{
  "n_layer": 12,
  "d_mlp": 2048,
  "vocab_size": 11138,
  "positions": "alibi",
  "bias": "all",
  "init_std_o": 0.00287,
  "init_std_up": 0.0141,
  "beta1": 0.95,
  "beta2": 0.99,
  "weight_decay": 0.12,
  "lr_head": 0.00585,
  "schedule": "wsd",
  "final_lr_fraction": 0.05,
  "seq_len": 512,
  "train_tokens": 586900000
}
Each number is 200 + 30 x the weight over its row's rms, rounded and kept within 0 to 999. Layers, rows and columns count from 0. The size before them is the row's rms in percent of the matrix's.

# up: layer 4 MLP up, 2048x512, rms 0.0499, rows 1290-1302, columns 128-255
# down: layer 4 MLP down (transposed), 2048x512, rms 0.0444, rows 1290-1301, columns 128-255
up1290,102,211,227,154,194,140,229,192,201,242,257,200,247,147,206,167,152,219,237,177,194,222,188,202,215,173,253,233,182,236,191,228,183,216,185,195,196,258,228,112,183,230,222,193,122,193,240,223,224,237,220,211,195,201,210,177,206,171,192,168,165,173,161,207,200,202,239,201,184,197,220,199,146,145,207,165,190,184,148,241,183,218,150,227,228,194,183,177,177,166,212,201,178,203,170,212,230,179,179,216,200,235,190,214,228,233,210,233,202,138,185,180,183,185,234,223,221,185,194,142,177,193,157,220,242,199,227,217,197
down1290,098,214,199,216,187,165,184,169,195,215,206,201,191,201,253,169,178,266,251,200,214,208,206,139,153,172,167,209,163,173,218,247,215,162,187,197,225,227,234,197,215,207,245,199,217,220,207,204,201,223,189,235,158,234,270,171,166,185,190,232,226,206,223,201,181,177,229,207,203,151,127,226,263,137,163,187,187,175,145,229,130,181,209,191,234,236,180,247,216,185,138,194,187,171,246,202,246,168,186,198,222,202,236,190,218,214,256,191,192,203,194,187,240,141,156,211,241,236,187,204,265,164,175,180,182,216,190,214,182
up1291,104,177,188,215,184,160,221,180,147,186,205,187,191,178,165,232,169,220,187,206,143,240,234,206,206,173,220,205,198,180,226,191,213,205,192,236,113,225,194,171,224,256,145,220,218,180,237,222,192,196,269,210,229,227,215,213,181,211,201,236,172,227,167,205,202,187,237,214,196,235,173,163,220,187,216,217,192,217,244,179,175,238,196,211,221,219,178,184,203,205,222,214,170,219,202,184,197,220,219,237,281,217,215,210,241,171,157,173,228,178,179,185,148,148,170,213,138,187,187,204,163,238,245,177,236,209,192,194,198
down1291,104,186,157,142,205,200,195,189,187,253,233,178,203,163,233,269,218,185,177,159,223,188,216,211,211,204,212,171,260,193,240,154,189,249,250,256,149,222,195,137,186,185,194,216,244,230,189,189,213,193,193,194,204,243,194,217,178,218,189,190,208,190,244,229,245,198,237,154,188,200,214,229,189,138,128,236,220,183,208,208,211,167,202,203,238,181,196,148,198,233,210,174,193,265,226,152,194,177,131,281,203,209,180,272,189,188,223,215,201,199,255,229,136,140,142,223,207,188,235,185,233,223,234,174,227,247,207,187,264
up1292,101,182,236,142,147,133,216,215,206,184,255,182,232,166,243,208,207,162,211,226,272,175,253,215,195,223,211,174,209,211,188,221,185,283,199,254,207,190,117,235,205,161,155,207,191,213,160,195,221,181,214,180,217,262,135,218,181,191,211,164,170,203,197,201,176,174,245,187,231,136,204,141,187,232,217,216,178,164,194,211,205,194,213,180,212,148,183,166,225,232,185,229,206,193,190,207,239,197,183,184,245,197,194,199,242,198,205,216,182,212,194,161,202,192,203,204,177,161,183,215,208,194,227,188,176,204,191,224,191
down1292,097,193,182,178,192,229,164,212,149,192,219,217,205,193,198,187,163,240,193,154,229,237,261,174,210,197,216,233,203,234,195,185,170,248,261,163,211,224,202,185,171,248,188,222,204,150,200,226,188,157,213,213,211,219,222,209,256,201,140,158,236,176,190,184,221,195,178,210,228,257,192,220,173,217,111,166,190,180,231,204,191,211,195,217,214,246,141,164,218,149,159,176,183,170,199,187,203,148,169,246,193,203,192,130,223,208,229,205,180,193,223,200,179,177,176,205,234,190,168,224,243,170,205,228,163,215,246,203,235
up1293,084,219,260,206,241,229,188,216,179,193,255,195,215,226,168,149,208,157,231,256,191,183,229,178,183,236,148,204,198,162,182,244,222,184,185,190,187,193,214,198,150,187,195,181,179,242,182,212,185,200,234,132,236,139,216,205,238,233,166,241,233,198,229,245,203,197,225,207,214,224,197,221,207,228,193,213,224,194,174,173,210,201,220,194,241,196,203,181,180,174,144,201,238,208,186,188,220,173,225,249,205,241,269,168,217,198,150,218,188,138,165,203,227,131,201,221,229,217,207,161,192,174,166,223,207,237,142,249,160
down1293,084,192,174,213,146,161,240,189,207,236,188,219,228,156,258,241,160,186,212,143,231,201,226,209,205,205,217,180,204,188,249,174,191,202,211,248,195,224,190,227,211,227,202,250,200,203,229,206,176,205,190,264,174,248,205,193,194,131,199,178,196,206,166,181,217,203,192,209,194,188,217,195,216,167,38,179,171,196,182,194,232,167,178,230,198,195,211,181,204,231,241,173,129,208,232,202,196,207,189,157,228,148,128,224,189,203,193,185,199,217,205,175,185,265,208,199,162,183,191,198,233,237,222,238,174,182,232,171,207
up1294,085,254,191,249,217,150,187,203,176,214,199,175,215,207,190,184,165,164,218,199,184,161,232,186,218,217,179,192,209,141,219,237,181,178,198,220,230,200,258,196,192,187,182,242,220,161,142,231,127,171,213,206,188,193,204,228,210,206,189,228,234,184,223,186,175,195,198,181,158,230,226,195,191,251,229,234,182,200,170,173,235,204,189,195,173,241,224,244,190,239,148,227,206,201,230,204,248,230,185,202,187,161,190,183,227,198,201,227,167,187,192,167,231,162,249,211,169,284,192,167,177,181,268,232,209,246,188,216,231
down1294,091,146,213,245,180,213,153,186,196,225,226,201,211,156,200,219,195,166,157,189,231,240,236,230,222,236,170,179,208,236,186,178,165,221,188,206,175,187,231,239,165,252,203,210,208,212,201,173,154,196,185,185,200,206,184,218,209,195,162,194,184,211,151,224,227,183,223,201,195,138,184,156,176,182,78,165,194,196,204,231,202,144,161,116,213,226,163,174,246,215,216,187,210,248,183,276,192,190,190,180,174,209,235,193,201,147,197,150,215,244,224,202,196,244,196,181,198,144,230,251,241,189,165,228,215,198,196,235,208
up1295,099,198,171,245,226,171,192,186,198,163,209,215,153,173,262,178,256,183,194,193,187,198,208,198,197,224,212,202,251,180,150,154,220,190,195,216,192,189,211,209,244,185,167,187,115,193,190,184,257,208,225,182,244,247,235,176,226,251,255,189,140,234,198,171,173,259,212,217,196,188,182,140,275,183,189,207,158,205,193,215,195,202,168,315,195,129,171,216,206,198,227,158,181,153,153,228,195,264,180,146,178,182,180,227,204,186,153,204,219,216,216,225,176,162,161,195,191,210,156,209,135,241,194,223,193,172,189,198,191
down1295,092,151,186,149,181,196,216,199,205,257,238,177,242,224,176,231,153,232,168,148,239,198,213,198,186,219,188,193,157,221,195,181,170,172,231,178,240,186,177,178,166,211,190,209,274,186,228,187,185,190,195,236,159,150,159,167,236,205,176,197,217,168,225,194,227,194,223,175,193,193,164,247,145,199,6,216,238,216,222,194,216,176,239,243,187,266,193,189,222,202,188,251,213,272,215,167,234,165,203,247,167,165,214,195,243,217,197,185,186,221,182,188,241,249,238,161,234,239,255,189,219,183,207,116,207,233,223,206,215
up1296,097,274,181,231,157,187,251,180,210,214,220,190,162,235,209,216,197,259,199,211,172,260,217,249,175,204,231,230,233,190,213,185,182,202,196,220,149,215,168,180,170,210,200,243,207,219,232,223,219,163,193,162,202,214,201,213,188,244,173,232,175,167,190,169,181,188,178,184,207,235,273,181,194,228,204,176,179,157,252,253,157,206,170,206,243,241,268,187,150,217,200,203,183,184,221,183,194,198,203,151,231,221,204,181,270,156,185,199,228,201,215,237,209,175,192,208,175,235,213,211,188,162,205,195,182,183,187,236,172
down1296,090,185,286,114,166,178,189,245,185,216,196,190,185,201,228,187,227,199,192,172,188,171,215,121,147,178,239,216,176,205,193,129,213,201,265,225,195,229,205,148,228,177,207,231,240,206,251,199,126,219,228,193,204,236,188,266,169,184,193,160,207,216,205,179,200,218,195,224,246,201,173,203,196,144,208,180,222,206,241,158,144,187,227,196,207,184,234,192,259,187,189,211,237,185,271,210,224,213,189,238,199,249,211,215,207,207,201,221,184,200,196,196,216,177,198,232,185,188,153,178,197,164,172,154,213,247,169,216,239
up1297,102,236,182,183,135,240,176,194,207,203,212,200,209,225,196,222,231,173,233,243,168,224,192,190,261,224,218,178,225,195,207,197,241,234,191,202,175,151,244,193,199,178,189,210,194,174,264,168,176,199,209,198,201,222,237,200,213,201,260,174,140,173,191,199,158,190,236,178,216,257,241,132,161,233,246,258,156,160,201,176,141,202,262,198,199,134,158,156,229,200,217,210,175,184,207,250,230,191,214,179,187,126,256,241,251,226,208,286,181,169,242,218,191,176,250,215,212,144,209,167,219,260,248,224,206,179,175,180,212
down1297,108,194,173,160,162,215,201,228,162,180,247,213,91,238,246,135,193,178,184,136,231,200,176,251,216,233,227,159,202,198,214,184,201,189,213,201,186,194,238,208,214,201,196,215,191,150,218,177,136,196,261,214,197,196,171,240,224,174,238,238,199,255,207,186,197,215,220,165,177,165,259,199,172,232,244,236,236,162,227,218,176,237,233,208,208,164,175,136,187,181,194,182,188,204,212,233,234,215,179,180,242,175,232,201,216,172,247,172,214,221,209,137,128,193,207,199,221,215,194,162,240,152,175,174,218,222,210,214,180
up1298,108,189,216,191,171,211,250,190,185,235,196,235,174,211,228,137,211,215,285,198,186,164,178,244,172,179,180,226,178,192,182,215,241,214,241,233,206,198,255,177,164,188,212,226,161,239,238,187,233,128,248,229,164,205,252,204,194,227,200,126,221,222,124,222,191,214,219,227,238,199,217,208,214,204,212,183,183,206,149,197,193,185,172,229,243,218,183,205,187,183,203,186,221,233,213,194,272,180,208,182,190,172,204,271,222,197,209,172,220,152,202,171,224,230,190,182,184,169,143,178,219,210,129,222,180,277,206,236,189
down1298,103,181,174,204,143,186,155,171,153,197,265,150,174,217,204,188,185,202,177,191,198,195,201,211,221,209,175,186,215,308,196,232,211,212,181,204,201,239,200,229,192,188,213,187,187,194,203,225,168,200,186,213,198,160,232,177,191,233,139,158,200,206,140,206,205,187,206,183,192,238,183,228,168,272,196,199,274,215,244,169,203,228,248,195,183,186,176,188,181,226,231,233,250,256,246,195,161,211,217,158,198,220,170,220,182,201,191,153,154,192,167,227,187,172,214,184,188,150,206,143,150,182,197,173,204,194,173,184,176
up1299,107,160,198,197,198,154,252,182,176,183,257,147,179,179,220,153,175,221,157,210,231,226,190,196,180,198,181,196,227,157,182,218,198,207,218,209,205,213,254,234,253,234,191,210,179,233,151,207,213,157,178,155,213,236,253,217,185,184,225,163,220,184,148,179,140,187,220,193,247,246,216,192,226,211,219,199,212,177,225,178,242,183,222,199,182,243,189,215,167,198,123,239,165,190,248,214,175,220,241,218,231,144,237,194,216,192,225,218,194,201,225,198,257,247,218,162,229,183,213,177,212,164,196,271,218,216,167,284,165
down1299,104,233,199,134,216,178,213,211,226,197,160,226,210,229,197,176,219,218,225,217,226,191,208,203,237,200,186,199,172,175,223,199,180,182,288,213,185,146,188,137,130,227,180,198,204,170,183,227,196,237,199,192,174,200,183,247,243,196,221,207,168,235,203,191,197,162,215,187,248,165,129,173,180,180,249,169,183,151,193,215,222,226,256,195,192,178,210,251,218,217,223,209,184,211,202,182,168,176,197,172,216,214,164,207,206,220,241,209,187,190,213,229,169,213,207,187,219,208,168,256,236,165,165,255,177,209,199,223,124
up1300,091,226,160,236,196,228,193,200,201,239,184,195,158,170,254,199,189,239,302,228,164,168,237,159,230,213,200,185,196,168,217,151,212,224,227,204,176,180,199,170,171,200,153,183,181,173,174,163,193,182,219,189,221,235,252,202,147,186,227,205,163,248,169,218,204,280,219,208,174,199,194,168,127,191,221,269,223,201,161,255,173,188,198,217,211,184,240,188,205,204,246,209,193,198,215,210,190,196,184,209,226,202,178,211,230,168,171,203,203,271,167,192,208,196,190,134,187,212,208,201,167,212,246,231,194,227,195,249,194
down1300,090,232,183,194,198,181,123,157,205,218,151,199,221,201,198,190,253,234,196,241,178,217,254,188,217,245,218,206,210,221,173,215,237,188,212,171,237,232,196,204,164,196,157,220,213,229,212,250,164,187,225,171,243,263,193,161,198,185,207,182,198,251,212,191,213,174,206,260,203,200,172,200,217,233,275,245,203,179,198,240,174,157,190,173,215,255,209,182,264,215,140,220,219,208,207,238,131,161,212,202,235,192,201,209,203,177,240,184,260,176,208,179,172,162,208,177,190,154,203,217,177,220,211,171,196,151,227,217,206
up1301,097,241,221,182,229,177,241,150,249,212,190,191,216,160,209,260,229,176,236,182,176,259,219,216,180,260,242,227,189,215,178,146,166,231,230,201,171,190,164,218,232,174,198,203,167,150,209,195,225,192,128,183,179,163,190,154,173,215,261,216,202,224,227,221,145,226,240,187,192,183,197,201,202,222,217,263,221,229,139,160,189,185,193,223,219,194,264,209,183,207,194,245,212,239,143,228,236,201,226,252,200,229,219,174,181,185,242,208,179,145,205,186,206,214,201,157,146,171,182,174,165,206,190,222,216,212,178,218,181
down1301,100,185,245,216,204,210,204,234,213,185,216,247,196,206,165,151,211,171,240,182,170,171,145,212,195,183,171,158,259,212,221,183,226,229,232,239,169,276,290,184,166,139,212,183,252,207,207,231,183,201,177,139,210,239,220,205,171,200,182,180,220,195,211,169,238,169,208,178,178,173,174,215,189,218,159,167,196,234,181,225,194,118,224,221,210,213,199,170,179,239,154,170,222,145,192,223,177,194,231,218,183,237,139,207,175,214,204,166,208,208,166,217,178,209,162,161,219,188,178,188,217,184,200,220,211,141,228,189,248
up1302,093,219,222,193,214,162,225,169,197,221,198,276,252,184,225,213,199,189,175,269,213,183,186,236,217,203,219,158,221,191,183,202,151,181,260,204,196,214,272,164,173,244,207,178,209,161,176,195,139,151,180,199,246,196,194,186,210,198,186,173,182,233,146,194,175,261,243,202,220,206,189,127,180,222,201,235,223,175,229,269,225,213,201,206,204,202,234,164,142,221,146,275,176,184,183,175,184,177,197,170,162,166,300,240,175,220,222,182,176,203,204,203,210,175,187,210,251,259,132,177,227,203,163,171,196,164,238,212,144